From a checkpoint of a small transformer trained on Wikipedia: attention and MLP in parallel, 169M tokens.
Each number is 128 + 24 x the weight over its row's rms, rounded and kept within 0 to 255. Layers, rows and columns count from 0. The size above them is the row's rms in percent of the matrix's.

# layer 6 attention query, 128x160, rms 0.107, rows 0-16,32-48,64-80,96-112, columns 0-79
size [ 51  52  48  53  58  55  54  55  68  75  61  69  92  93 115  87 116  85  85  87 100  87 105  98  95  89 106  94 110  91  96 102  99  76 105 101 113 108 103 108 100  83 100 115 102  96 112 104 110 110  96 120 101  93  89  96 102 100  86 100  89 101 102 104 107 120 123 123]
[[128  82 136 114 147 109 129 154 139 137 147 130 111 106 124 159 155 109 132 114 124 133 104 111 145 143  75 129 103 145 124  80 106 134  85 110 162 139 118 101 131 140 134  62 112 147 143 150  94 107 131 150 145 144 107 129 120 104 127 113 130 125 111 122 107 140 122 105 163  88 103 130 212 106 122 118 112 133 134 161]
 [165 108 121 133 121 127 137  67 121  72  83 142 107  86 130 146 120 131 159 128  89 134 139 134 124 173 135 141 100 147 141 152 113 155 140 128 106 119 116 114 124 157 133 121 180 131 155 116 120  92 165 145 126 154 148  65 139 153 139 123 161  95 130 162 120 145 104 114 143 113 172 118 105 122 120 140 153 119 178 104]
 [115 151 126 112 123  83 122 133 123 109 111 168 130 128 147 170 150 120 154 120 129 110 138 107 119 145 127 165 127 173 147 129  93 145 147 141 106 109 147  84 125 143 156 100 127 149 134 149  90 108 130 130 126 121 142 122 177 170 113 114 150 123 114 137 117 129 150 118 132 127 138 113 114 103 118 120 132 158 200 110]
 [131 151 142 127 124 140 118 122 123  97 100  92 121 137 160 101 119 109 136 181 128 119 130  77 124 101 147 129 142 133 120 142 124 125 183 124 140 123 169 121  84 165 125 148  76 123  93 129 142 148  95 113 140 141 147 120 145 129 108 112 129 131 117 118 120 139 161 162 110 143 177 134 122 126 161 130 105 101 124 102]
 [115 166 168 156 108 160 128 155 170  94 123 138 135  78 135 162 173 123 138 138 115 105 141 164 129 128 132 124 147 126 142  91 129 174 185 161 127 166 134 113 119 157 153 125 121 111  98 131 143 132 126 115  96 100 157 122 112 123 119 133 144 145 111 118  88 120 152 130 135  79 113 129 143 146 176 113 100 111 160 101]
 [127 146 168 174 104 120 148 127  92 128  60 114 119 129 163  90 108 161 140 175  82 115 158 113 103 151 183 122 129 122 137 158 144 115 148 156 151 141 173 147 144 158 117 188 110 103  99 109 157 141 120 142 137 124 110 139 128 129 124 131 123 122 123 137 158 144 141 122 115 106 100 120  87 120 188  89  88 114  91 137]
 [118 184 165 162 135 141 151 154 161 105 169 118 149 106 133  73 126  92 174 120 160 133 148 154 137 102 145 132 128 106 128  70 116 143 160 117 109 161 100 148 123 133 189 127 114 133 159 180 124  86  94 136 127 105 134  99 133 106 122  99 130 166 120 123 105 144 166  98 128 110 109 136 110 124 158  98 149 135 142 114]
 [122 139 142 181 149 128 111 133 119 117 160 133 119 151 148 101 104 132 106  98  78 145 171 103 113 140 146  96 110 126 132 151 135 122 148 109 134 128 116 125 109 108 127 158 136  64 111 125 127 136 110  94 146  88 110 132 128  91 100 143 104 157 157 181 124 119 138 155 126  81 142 115 108 170 150 139 118 114  81 155]
 [102 160 167 182 138 100 117 133 127 169 116 108  95 113 142  91 132 141 137 142 151 142 141 126 112 128 103  75 122 158 138 130  85 123 121 150 149 127 118 110 139 122 123 147 131 124  70 115 133 139 111 116 118  99 145 157 101 130 183 123 133 163 148 164 109 148 121 156 165 124 132 136 103 137 131 144  94  97  90 129]
 [126  79 107  99 153 125 132 123  89 131 164 113 121 143 138 131  92 120 108 106 148 118 106 113  88 160 107 125  96 129 136 147 121 111 102 119 118 115 146 138 131 144 108 116 196 137 102  98  96 158 125 137  92 153 121 159 107 109 151 154 137 122 130 127 147 155 111 149 112 201 163 139 130 117  94 142 104 112 125  84]
 [127  88 102 137 106 159 155  98 115  92 113 128 186 139 129 179 163 148 152 114 165 124 159 151 148 123  76 136 124 148 102 138 109 134 145 116 100 144 145 141 132 161 119 132 108 136 170 165 109 109 116 137 129 138 117 105 118 138  95 120 106  76  84 113 127 159 126  88  95 139  93 122 144 143 123 112 132 112 119 164]
 [122 170 167 146 125 124 161 148 157  83  78 109 151 137 131 118 136 168 153 165 109 182 122 148 128  74 116 150 140 105 113 113 145 119 107 134  92 137 129 112 107 101 144 184  96 112 126 156 157 101 113 138 176 101 120  90 155 141 114 120  93 144 134 136  88 137 126 110 159  71 104 110  72 130 169 116 188 128 140 121]
 [125 171 131 125 127 139 188 126 191 116  65 155 113 104 117 106 162  82 124 135 123 123 126 111 128 111 101 163 139 128 103 108 124 129 128 161 122 124 139 125 154  93 158 137 120 163 150 123 145 103 121 154 142 114 124 134 115 153 110 114 152  89 135 129 148 170 164  82 132  99 135 148 131 142 147 122 163 164 123 124]
 [129 186 179 164 123 104 116 105 127 108 117 177 121 127 111  66 126  78 148 108 117  86 150 161 134 111 152 133 132 120 142 152 178 135 107 118 125 142 130 102 123 142 139 130  98  61 134 118 144 127 110 123 122 115 174 131 124 125 111 149 104 108 111 115 119 102 126 101 144  85 129 112 122  76 168 102 143 144 109 118]
 [ 70 143 128 163 158 141 103 157 149 140 157 108 114 111 145  87 136 109 158 120 109 102 119 136 112 101 155 131 132 142 102 150 103 177 134 136 129 127 100 169 113 124 125 147 115  92 103 103 104 146  96 148 140 132 178 161  62 116 111 152 132 160 119 117 104 136  95 113 123 104 134 119 108 160 137 153 110 157  86 117]
 [123 116 143 122 172 169 115 134  94  78 140 106 151 135 140 132 134  79 156 151 129 130 144 103 133 119 135 119 116 121  58 116 132 164 144 106 158 184 128 134 123 142 135 158 130  77 127 108 162 152 139 103 132 134 154 141 128 134 182 145 110 117 135 125 173 117 174 159 111 129 104 147 140 110 142 117 103 147  94 155]
 [148  77 144  99 126 148 127 141 137  89  88 168  95 124 120 174  75 129 143 182 184 114 124  96 108 151 163 102 131 127 120 152  86 155 140 109 172 106 125  96 146 127 110 132 145 142 106 139 138 117 117 120 113 180 126 113 139 126 155 127 113 123 114 164 147 139 129 152 125 148 109 112 132 135 127 151 125 123 100 155]
 [123 106 100  86 102 175 151 107  97 102 115 110 161 122 142 174 151 105  93 100 167 107 100 115 122 144 110 132 167 136 133 108 101 172 116 154 129  82 109 148 166 143 108 147 120 116 120 135 130 112  87 185 123 122 106  70 128 147 117 107 112 129  87 118 135 134 152 147 162 129  98 175 157 149 133 135 167 146 156 125]
 [140 116 123 141 103 147 138 137 160  91  83 151 117 157 144 151 115  87  61 122 145 150 151 104 118 172 149 114 142 126 112 109 163 124 126  65 146  97  80 161 159 155 164 111 167 160 128  83 128 123 118 149 129 146 122  82 132 130 133 129 139 117 112 158 167 147 194 143 125 116 101 125 118 126  86 138  95 125 125  91]
 [124 149 141 154 147 125 158 175 136 129 138 166 120 146  90 191  83 145  74 147 113 130 140 118 164 168  96 116 136 120  90 126 151  97 113 113 106  87  85 124 155 153  97 127 177 154 117  83 122 133 104 130 146 150 138  81 147 139  81 142 131 104 140 145 132 137 123 145 148 114  93 118 135 142 108 134 135 133 110  83]
 [135 115 175 143 138 110 148 118 108 126 171  99 136 132 114  84 127 147 146 136 123 104 127 156 111  91 131 132 106 123 140 157 131 152 140 138 111 152 119 121  86 118 139 160 103 116 100 156  63 147 158 116 143  97 132 158 108  97  78 138 140  96 135 104 114 153 107  73 136 123 137 109 121  94 144 119 102 124 113 131]
 [128 128 150 121  91 108 135 115 143 120 161 153 142  76 122 118 178 140 167 122 142 133 156 126 160 111 111 173 113 168 106 128 101 185 147 127 115 124 125 140  99 116 140 163 142 119 120 120 101 146 129 166 106 165 128 149  95 126 110  97 126 100 120  90 150 140 121  98 124  94 113 105 110 128 147 159 122 111 128 113]
 [109  98 147 146 119 110  99 106 126 117 101 158  66 111 138 125  89 129 190 105 117 125 108 135 103 131 141 109  94 130 140 133 118 123 132 148 167 135 133 117 144 146 190 126 122 134 137 126 144 115 109 100  88 125 140 159 150 165 139 110 113 169 149 174 149 108 106 115 131 149 151 111 107 169  99 145 128 153 194 113]
 [108 108 135 128 138 126 115 123 162 173 121  97 154 133 129  82 124 131 158 118 122 164 174 134 136 103 111 159 112 143 141 126 134 155 120 160 149  90  97 133 117 112  97 162 166  91  99 116  74 101  96 151 165 123 188 109 131 108 141 122 118 142  74  74 113 115 159 142 124 126 143 151 159 148 109 166 151 149 146 158]
 [117 149 115 144 135 105 165 133 145 123 144 103  78 126 142 113 141 147 101 126 125 146 146 131 120 159 170 150 119 160  87 144 143 167 111 146 132 102 138 185 115 155 137 123 107  71 135  96 123 121 147  96 112  74 139 110 135 118 116 159 128 149  89 143 144  78  94 101 144 122 127 135 113 127 133  52  87 118 108 154]
 [106 100 161 145 162 107 151 121 121 101 132 181  97 126 163 115  94  89 131 128 124 122 150 135 148 127 146  66 113 128 129 133  86 104 151 118 160 148  67 141 144 151 133  82 108 140 137 118 178 125 161 120 108 126 117 103 116 129 101 117 127 112 161 145 108 152 110 112 127 105 160 106 141 163 119 127 112 163 126 121]
 [168 136 100 118 128 138  86 133  93 144 115 106 150 106 138 161 165 126 149 142  91 143 115 129  95 197 141 134 104 113 159  94 117 132 105  82 126 182 158 120 125 131 121 115 132 136  89 146 143 118  94 118  86 172 120 136 176 156 119 141 147 106 135 150 162 132 171 164 119 152 149 109 148 130 148  93 104 112  97 124]
 [134 136  92 128 132 159  83 158 134 133  97 106 137 134 136 161 141 134 104  81 123 127 178 106 150 123 102 136 167 130 119 117 142 148  99 102 137 116 108 138  98 131  78 144 205 173 132  91 147 107 132 134 113 129 125 148 133 101 116 103 130 132 103  95 151 140 134 108 146 129 118 136 144 119 118 143 170 125  67 118]
 [116 119 156 119 116 132 141 141 165 160 159 144 107 102  85 124 149 120 120 139 118 129 104 100 164 116 105 146 157 125 128 146 137 128 146 135 113 126 115 125 159  90 119 136 166 127 122  99 140 135 127 120 157 129 123 137 134 113 147  76 145 132 114 115 125 157 113  92 121 143 111 126 104 146 142 171 132 128 109 109]
 [127 111 105  94 149 121 103 137 166 112  75 141 147 132 108 123 121  73  94 118 141 148 164 132 101  89 135 159 116 122 120 114 142 161 115 147 165  98 130 129 120 119 127 159 177 122 117 164 125  94 141 129 163 127 124 110 102 100 130 133 128  97 121  95 147 158  83 113 146 105  84 105 119 119 115 101  97 173 152 151]
 [ 90 108 127 152 113 100 102  97 146 125 127 159 118 163 140  89  84 158 147  81 129 176 112 149 101 138 169 113 106 117 144 158 107 148 128 126 178 114 124 114 123 106 152 154 164  93  93 122 130 157  81 132 126 105 136 162 116 126 111 150 132 105 128 137 134  92 105 156 116 124 134 148 131 138 141 141  95 130 171 132]
 [101 129 161 160 196 131 145 125 106 120 135 129 143 130 122 116 155 119 133 180  99  76 101 120 140 113 120  97 168 131 108 137 159 126  96 130 140 161 123 130 116 118 113 146 108 166  73 140 121 122 106 104 168 141 138 117 115 127 118 130 126 138 123 132 146  94 167 155 149 139 107 136 130 125 140 112  98 128 115 155]
 [142  97 128 142 154  88 153 127 128 102 109  96  92  98 136 176  97 116 176 166 154 139 127 114  63 113 110  99 107 110 134  81  83 117 147 105 160 131 135 128 120 141 177 114 144 148 104 111 127 132 118 107 129 137 131 156 105 108 130 148 139 101 100 136 168 135 125 103 145 147 170 107 128 114 136 151  93 106 103 156]
 [151 116 147  89 115 106 140 116 177 120 139 151 107 124 157 135  92 123 168 167 145 110 129 125 129 125 100 150 110 144 134 157 125 145 120 106 160 116 168 100 135 142 117 142 115 147 118  76 126 147  86 136  83 128 139 142 167 115 119 115 111 116 190 172 167 122  94 144 127 143 139  78 129 138 126 104 132 130 137 144]
 [106 146 116 120 118 174 135 119 150 157 160 127 165 101 119 155 133  76  93 114 152 117 122 106 153 144 124 146 127 126 136 129 106 204 125  94 118 151 132  92 162 117 113 109  84 151 113 125 133  81 133 169 132 114 126 168  78 129  95 110 111 141 147 110 129 155 119 134 117 102 128 153 132 108 165 111 137 139 141 160]
 [ 97 105 133 135 150 127 134 126 115  98 112 138 158 122 110 142 116  94 107 121 146 117 130  54 149 134 120 120  84 138 149  85 128 188 115 103 175 107 102 116 170 161 135 148 153 148  77  83 135 145 157 182 163 123 129 106 133 178 127 109 138 128 133 153 178 149 130 109 129 152 170 138 104 130  91 134 134 115 143 126]
 [130 112 105 109 126 135 103 103 126 129 125 154 186 102 106 145 122 122 127  91 120 146 115 117 173 120 127 139 116 111 137 154 114 139 131 126 140 114  94  80 177 151 117 103 174 129 114 133 114 158 114 216 125 185 141 143 149 157 117 125 147  80 131 114 144 190 121 170 123 107 100 151 194 151 155 110 153 138 118 102]
 [ 98 139 158 137 147 151 141 141 146  95 137 100 135 141 130 125 136 170 115 117 173 113 128 129  94 144 171 136  95 167 130 166  87 126 128 134 135 125  82 176 115 111 189 154 116  80 127 129 105 141 107  90 133 105 113 121 143 122 112 102 140 138  73 100 140 140 123 121 154 135 109 108 156 147 116 169 122 119  88 111]
 [126 132 144 138 123 148 148  86 126 134 111  77 107 120 157  87 173 145 136  98 164 138 135 166  83  96 152 139 151 131 165 123 110 146 115 142 103 138  90 133 102 130 154 141 117  85 172  97 101 132 119 109 133 146 153 124 153 118  74 128 135 135  96 119 127  94 115 129 169 119 114  92 139 151 147 109  92 160 139 133]
 [124 173 153 162 109 154 120 130 149 126 129 125  85 138 126 127  74 156 152 132 140 160 144 141 105 134 152 115 108  98 102 135 124 130 140 144 129 118 135 123 118 132 122 131 123 116 137 159 107 160 109 131 126 134 110 130 153 144 165 103 111 174 136 116  81 106 121 169 160 138 173 113 119 140 136 121 120 157 168 142]
 [ 76 151 149 135 109 108 126  91 175 186 115 151 134  93 159 119  90 120  98 117 130 165 134 100 151 142 106 152 160 103 154 140 144 148 100 146 120 137 116 113 171 101 158 139 134 118 122 105 119 140 117 108 159 111 160 135  92 124 102 149 145 139 109 131 100 126 120 152 188 135  95 132 117 154 127 161  96 103 192 125]
 [ 84  89 106 142 117  98 125 121 128 148 139 130 135 121 118  88 117 163 130 121 147 160 130 109 125 123 121 178 164 151 129 113 160  78  95 119 136 153  88 136 126  97 155 110 161  86 126 122 122 163 188 127 112 113 144 109 141 115 103 137 142 147 140 118 104 134 111 136 114 121  99 138 129 128 179 114 143 121 138  98]
 [ 97 155 144 186 120 139 144 155 131 107 150 119 104 146 126  97  97 120 130  73 147 150 106 150 136 142 112 133 111 154 125 147  95  91 181 152 156 121  64 131 132 138  83 129 138 129 116  95 146 154 110 158 133 132 108  95 148 156 109  78 114 144  97  97 110 160 118 139 177 133 118 170 144 114 135 135 113 108 139 131]
 [158 110 154 133 125 157  99 110 111 136 156 105 110 124 110 133 139 125 167 175 108  89 123 122 119 145 167 132  97 129 101 114 104 148 112 102 143 117 160 135 104 156  95 122 110 150 105  94 144 138 141 121 162 105 110 140 144 129  82 144 117 129 100 187 167 125 121 101 127  92 160 127 116  90 133 138 134 125 143 126]
 [ 89 133 153 128 120 154 100 104 134 133  95 169 130 147 133 160 123 134 160  64 147 107 153 117 174 109 105  84 110 182 132 131 163  98 121  86 103 143 139 148 116 109 150 130 141  70  88 125 141 134 113 156 130 128 117  76 107 137 115 140 153 150 159 109 104 142 126 138 106 160  72 126 131  94 153 155 113 115 100 137]
 [ 96 147 118 185 122  89 153 128 134  96 113 138 165 134 130 102  99 154  99 137 156 151 111 124 125 153 117 182 108 126 146 186 116 127 170 127 126  86 122 112 129 134 130 139 144 121 123 122 118 128  99 170 205 152 136 113 110 156 154  80 110 108 103 137 168 108  97  93 163 123 135 137 105  94 166 161 125 113 119 105]
 [105 102 102 146 138 101 119 143 150 150 127 132 136 139 135 118 137  66 108 116 150 183 120 152 153 123 116 123 160 131 159 125 131 180 102  91 134  97 150 115 130 117 141 147 136 132 124 112 144 163 157 121 142 105 129 138 129 140  87 165 124 132 133 143 189 138 157 117 172 109 145 105 112 132 169 159 139  78 122 117]
 [ 76 131 127 149 117 123 120 169 149  85 166 140 121 131 117 160 125 165 131 148 142 155 119 133 127 138 186 142 120 138 128 142 133 106 133 152 169 123  89 110 129 122  98 126 160 138  89 109 100 165 155 106 122 141 114  96 132 127  95  65 151 151  99 139 146 177 161 131 129 121 144 119 120 136  80 131 113 115 108 101]
 [132 140 154 150 112 101 112 139 135 141  99 129 134  77 126 178 103 120 157 187  65 141 126 103 135 107 126 144 140 150  88 131 133 150  88 142 114 158 139 105 127 130 128 134 108 105  69 138 165 127 119 149 116  77 119 164 124 113 102 132 140 134  84 134 126 117 128 115 153  87 126 121 161  89 156  85 114 135 114 207]
 [110 143 107 122 100 128  87 139 103 114 137 135 154 156 143 106 171 118 138 119 125 133 132 117 139  94 137  97 158 130 106 120 110 131 126 120 132 126  96 128  85 166 146 169 112 147 162 105 137 159 143 130 129 113  94 125 112  89 105 128 116 147 114 130  89 159 125 123 147  86 165  98 119  71  83  80 134 148 146 119]
 [126  91 148 143 124 144  92 138 104 102 114  91 118 104 110 128 116 105 141 164 105 121  98 155 123 167 119 121  99  66 115 101 142 130 150 126 126 137 123 157 113 108 120  87 143 147 151 111 133 131 114  97 136 136  90 114 142 121 144 163 140 157 150 122 139 120 112 133 136 177 134  78 100 168 136 177 144 142 161 132]
 [115  82 135  95 152 153 141 126 114 101 111 144 144 149 107 128 110 144 139 138 147 142 163 150 161 144 120  96  99 125 101 117 136 124 118 135 104 121 161 111 149  87  57 129 104 156  92 163  83  84 159 140 103 164 112 144 128 159 128 124 111 118 153 139 102 139 125 115  74 103 149 146 157 151  84 118 150 136 130 128]
 [133  82 148 107 130 146 140 121 135 104  93 158 145  99 147 136 122 118 140 141 151 143 142 110 118 118 113  96 125 109 133 146 122 143  81  98 165 122 123 121 156 173  97 132 145 165 112 162 122 119 123 139 138 144 139 115 132 137  94 109 156 137 153 177  98 174 107 149  95  81 170 121 131 135  87 123 148 129 118 120]
 [150 118 136  96 124 156 116 128 100 128  89 169 140 120 129 178 131 168 120 116 162 128 120 149 159 144 103 123  81 120 132  97 147 124 139 143  91 140 139 125 171 100 129 119 113 129 101 182 106  93 154 176 148 153 164 108  99 149  93 104 171 109 152 126 104 108 135 141  96 137 148 137 111 116 109 130 130 131 100 163]
 [111 119 148 148 156  93 146 137 184 155 155  97 143 145 162  92 151 128 101  95  98 127 126 101 127 136 153 170 150 120 127 171 147 128 150 146  90 134 119 135 129  99 153 181 132  78 172  91 116 170 140 122 131 124 173 151 125 131 157 171 114  78  97 116 112 149 158 138 158 141 129  79 144 132 150 108  95 122 124 125]
 [ 76 151 160 129 126  86 104 148 153 120 138 115 155 157 104 110 131 120 133  95 113 100  99 114 144 111 156 174 108 137  97 144 117  95 126  94 119 122 141 143  89 133 119 130  99 148 134 116  94 133 151 127 159 150 132 117 141 104 138 134  74 133 155 161  97 167 170 112 145 102 142 124 142 132 161 110  78 105 135 129]
 [103  98 150 145 115 138 148 116 132 150  86 168 121 151 146  87 100 128  79 155 117 132 110 135  95 174 107 175 138 188 114 149 106 137 138 133 148 149 124 132 161 130 144 101 114  95 143 112 196 168  91 106 155 111 122 130 107 134 150 109 156 125 132  99 134 161 158 134 137 123 125  99 149  80 120 123 130 131 114 136]
 [ 88 142 109 130 101 122  97 100 175 169 112 165 135 152 166 120 140 125 150 145 140 131 127 136 141 128 112 185 120 161 177 139 152 116  94 143 138 165  94 113 132 117 150 159 133 105 134  91 158 132 105 119 146 104 175 139 103 133 113 124 141 125 112 101 172  98 119 120 138 126 105 127 148 145 153 121  99 109 169 146]
 [122 158 127 128 110 156 129 116 127 178 150  93 110 123 162 112 142 142 116 145 123 118 137 153 130 130 103 113 143 115 163 130 156 163 146 136 127  99  80 144 169 124 153 160 143 113 136  74  99 104 130 129 148 128 141 114 141  70 125 138 160 121 132  93 121  97 147 124 159 111 104  65 103 131 143 160 107 140 131 164]
 [111 168 135 162 136  74 181 116 134 121 100 114 104 123 129 173 117 118 145 122  95 139 110 108 123 119 145 161  92  85  84 145 145 128 172 191 155  88  93 163 112 119 123 161 143 153 124 121 167 128 129 160 121 107  89 138 101 123 127 131 134 149 121 135  77  97 135 151 135 128 109 132 123 103  83 139 130  97  72 139]
 [174 121 115 141 147 121 127 130 148 146 135  95  93 111  80 128 129 122 101  95 110 165 116 125 138 130 148 101  96 147  97 142 107 114 128 109 107 146 143  89 118 123 150  89 106  95 145 130 163 136 151 140  74 137 108 124 154  98 130 141 123 141 145 140  89 105 162 109 119 119 162 130 126 123 148 113 139 103 168 175]
 [145 106 126  88 129 124 124 121 116 156 123 159  84 152 144 204 102 146 132 156 104  74 129 142 125 138  70 165 113  98 104 150 109 136 133 124 123  94 127 157 135 137  76 121 157 162 118 146 133 146 108 115 122 178 128 150 105 148 148  99 114 127 112 142 118 123 140 176 111 153 134 137 132 160  75 157 118 128 101 153]
 [163 132 142 162  83 106  96 126 142 135 123 133 121 116  66 153 108 134 108 138  69 139 151 178 133 130 126 124 136 178 126 132 173 130 172 131 157 101 132 142 120  89 113 112 127 122 113  79 135 138 106 143 144 144 126 128 125  98 133 157 140 145 106 106 115 145 123  97 158 132 112 129  91  99 172 144 127  72 149 117]
 [162 108 135 116 132 157 103 150  81 102 132 132 126 130 123 102  91 130 119 136 149 157 107 133 125 131  97 120 146 130 113  66 171 112 130 137 105 143 147 147 148 130  79 134 172 116 153 160 135  95 116 158 118 100 145 157 141 126 129 127 148  87 175 120 155 132 131 151  99 117  97 159 124 131 103 125  72 128 140 106]
 [110 178  90 140 161 142 131  76 168 108 127 125  92 154 153 120 129 113 141 152 108 136 113  98 155  87 134 124 136 150 110 157 142 125 163 149 166 130 133 145 131 156 145 163 121 121  97 103  99 138 120 114 129 127 163 128 120 125 117 127 141 160 111 142 165 133 164 143 163 124 124  84 112 118 122 110 124 110 146 109]
 [127 121 135 146 168 132 133 152 132 152 125 108 117 117 104 117  74 150 150  99 117 123 170  93  84 148 104 127 116 134 140 104 151 148  85 149 118 137 118 124 101 154  88 118 148 107  78 141 171 131 134 146 142 139 163 117 112 198 125 114 158 170 153 106 107 114 118 133 112 141 118 148  99 100 113 101 145 130 147 139]
 [143 130 121 108 151 164 125 144 169 133  69 149 144 125 152 107 138 128  99 129 100 141 174 143 103 106  78 112 135  76 122 112 169 146 145 127 129 144 111 119 103 114 128 175 147 124 116 112 147  90 138 142 156 147 166 137 133 106 148 164 106 130 139 157 117 100  82 133 166 151 142 119 122 118 129 132 152 122 149 142]
 [117 100 137  95 129 125 149 156 139  44 134 137 156 107 195 158  90 113 126 162 139 115 107  86 103 125 133 107 131 137 155 136 129 121 132 119 121 150 112 113  87 125 154 139 142 134 146 133 136  62 128 163 105 109  92 103 121 152 115 107 151 118 124 136 121 119 129 181 150 163 133 102 142 166 120 169 110 155 143 142]]
# layer 6 attention key, 32x160, rms 0.0965, rows 0-16, columns 0-79
size [ 69  75  85  83  91  92  89  90  88 107  95  95 104 101 110 104 114]
[[121 130 108  99 123  93 109 130 117 152 145  94 110 111 156 111 159 153 157 135 121 134 117 137 140 151  89 113 113 134 129 102 113 128  92 113 125 133 132  59 128 117 147 135 145 122 158 125  91  96 126 136  76 143 117  97  82 149 151 100 138 124 109 122 115 152 161 117 133 172  89 165 100 110 174 114 156 124 118 153]
 [132  69 118  98 140  99  82  96 104 117 137  96 125 126 109 132 134  91 161 106 132 115 120 133 131 158 145 112 127 167 164 109 113 142 147 137 104 111 150 133 132 128 109 100 122 164 103 135 110 102 154 133 143 118 129 145 123 139 118 144 119  96  72 129 156 104  91 136 113 170 147 121 163 126 124 129 133 133 155 153]
 [135  96 108  74 113 117 117 156 141 143 107 143 106 118 165 143 126 108 107 145 139  91  73 123  92 137 166 122 143 130 162 107 135 140  81 132 125 131 101 160 109 156 148 123 110 125 147 157 137  80 130 134 121  62 117 127 165 198 125 150 119 117 121 138 164 118  99 132 137 135 122 133 132 130 133 140 103 154 107 140]
 [145 139  95 130 100 153 133 135 122 132 153 121 118 105 116 109 109  80 121 155 118 150 130 121 129  82 134 140 127 190  88  64 149 120 164 118 108 139 166  96 133 115 114 137 146 155 151 151 117 119 169 115  89 137 114 120 139 155  95 115 168  96 150 155 152  98 144  88  86 118 103 134 125 154 114 166 127 113  88 151]
 [104 133 122 132 122 126  95 138 120 103 138  80 136 110 150 124 156 132 142 155 124 106 151 148 156 114 128 114 143 121 164 163 136 158 115 151 124 117 124 123 126 138 114 117 107 128 146 115 113  94 139 118 100 122 120 142  97 114 145 135 143 128 165 115 179 140 152 166 135 133 106 142  83 115 147  93 147 126 128 109]
 [122 162 123 114 135  92 161 124 153  96 140 134 148 128  95 115 113  99 129 164 121 109 147 108 139 106 152 146 161  96 100 157 129 144 124  83 118 123 138  87 108 117 118 128 112  99 110 117  92 127 127 100  93 136 155 154 117 126 157 121 139  84 162 112 115 141 104  56 106  54 103  98 127 104 153 178 112 164 133 131]
 [147 122 133 138 126 147 151 127 122 115 138 134 109 128  98 129 119  98 118 162 125 114 130 113  83 122 111 146 128 129 101 161 145 112 141 145  85 128 166 179 130 167 123 130 146 108 117 108 194 163 148 115 127 123 111 124 162 113 148  85 129 133 182 178  94 109 136 130 135 154 127 136 144  96 121 156 112 123  93  97]
 [125 154 132 136 159 155 122 107 174 152 156 122  92 103 133 135 125 114 166 142 123 175 144 115 138 105 142 148 107 116  92  99  92 143 178 149 136 105 171 119 113 127 117  92  93 105 115 122 126 126 115  96 131 135 108 135 134  91 111 108 142 126 118  79 157 124 117 127 132 156 135 149 108 124 125 128 136 151 118 167]
 [116 136 144  99 165 129 162 131 112 124 145 128 121 122 128 143 122 128 172 156 104  96 164 147 141  95 153 135 149 111 168 107 106 125 101  93 104 144 157 109 103 118 123  85 166 140  98  72  75 124 129 109 120 120 118 118  84 104 114 123 118 133 155 108 146 151 187 105 113 118 140 131 131 154 154 127 112 125 182  90]
 [122  98  94  69 124 103 127 122 116  99 148  84 156 157 141 121 145 129 115 157 117 155 118  96 111 140 105 129 117 162 112 118 126 115 128 121 122 136  94 125 147 155  84 101 166 146  60 149 158 138 130 118 135  93  69 103 115 111 142  98 150 144 159  98 104 145 147 154 115 154 151 138 110 147 138  99 101 137 150 116]
 [163  84 120 181 147 138 110 161 127 156 126 157 143 112 155 180 114 131 110 114 112 129 106 122 158 174 119 129 140 132 154 110 142 154 119 140 131 128 153 125 114 124 164 114 142 187 134 140 107 122 148  82 131 159 138 119  96 120  95 118 134 103 112 128 116 121 104  99 143 104 127 143 110 160 146 115 107 122 134 132]
 [107 104 134 160  96 108 132 159 100 106 140 132 112 130 155 126 145 130 138  66 171 159 139  98 131 145 144 113  86 119 136 101 147 141 167 127 136 170 125 192 126 127 129 119 116 161 130 123 135 145 127 137  81 101 138 126 105 101 112 105 149 123 146 119 115 104 137 146 109 173 149 153 153 135 140 139  96  66  74 124]
 [111 169 154 130 148 170 149 141 153 145 137 101 171  95 107 137  91 143 120 143 127 113 142  90 188 143 129  86 122 126 110 186 136 116 185 134  86 103 139 121 157 111 155 110  96 141 119 152 119 103 133 113 113 123  87 144 121 125 104 122 160  79 141 135 136 145 105  75 126 118 110 103 148 157 160 101 184  98  75 131]
 [110 124 131 153 162 131 123 144 106 128 109 169 109  96 169 132  91  93  95 183 154 144 102  98 170 173 101 165  88 160 144  85 133 121 131 131 110 150 121 115 134 132 119 162 171 101 127 154 148 156 125 103 112 137 109 135 124 119 117 128 183 166 146 120 116 126 101 134 133 128  91 145 134 154 104 126 112 165 114  98]
 [150 132 116 132 150 141 139 107 143 119 163 141 146 146 131  68 133 105  96 136 123  84 139 123 143 133 104 160 118 176 106 154  88  91 149 113 132  91 120 123 141 153  88 171 132 125 121 160 125 137 120 157 153 136 151 173 133 117 114 107 103 171 121 107  98 143 108 146 113 127 131 136 136 152 113 156 119 124 130  86]
 [ 89 119 178 160 119 114  89 137 123 121 153  85 134 128  86 134 136 116  80 160 181 138 110 147 155 109  93 148 118 115 125 136 116 111 149 140 168 129 151 126 108 120 116  88 167 128 155 162 106 128 145 123 127 155 133 105 146 113  90  75 134 120 205 164 115  99 158 128 130 138 148 176 140 117 139 144 138 136 106 126]
 [155  81 158 108 104 124 117 105 102 158 156 162 117  84 157 146 116 122 121 135 113 138  83 143 150 106 104 105 152 144 101 143 112 131 127 127 155  97 146 119 118 134 151 112 119 162 106 116 156 167 149 157 136  90 141 133  96 139 152  99 157  96 153 138 147 130 102 125 111 119 146 117  96 128 181 105 125  65 144 112]]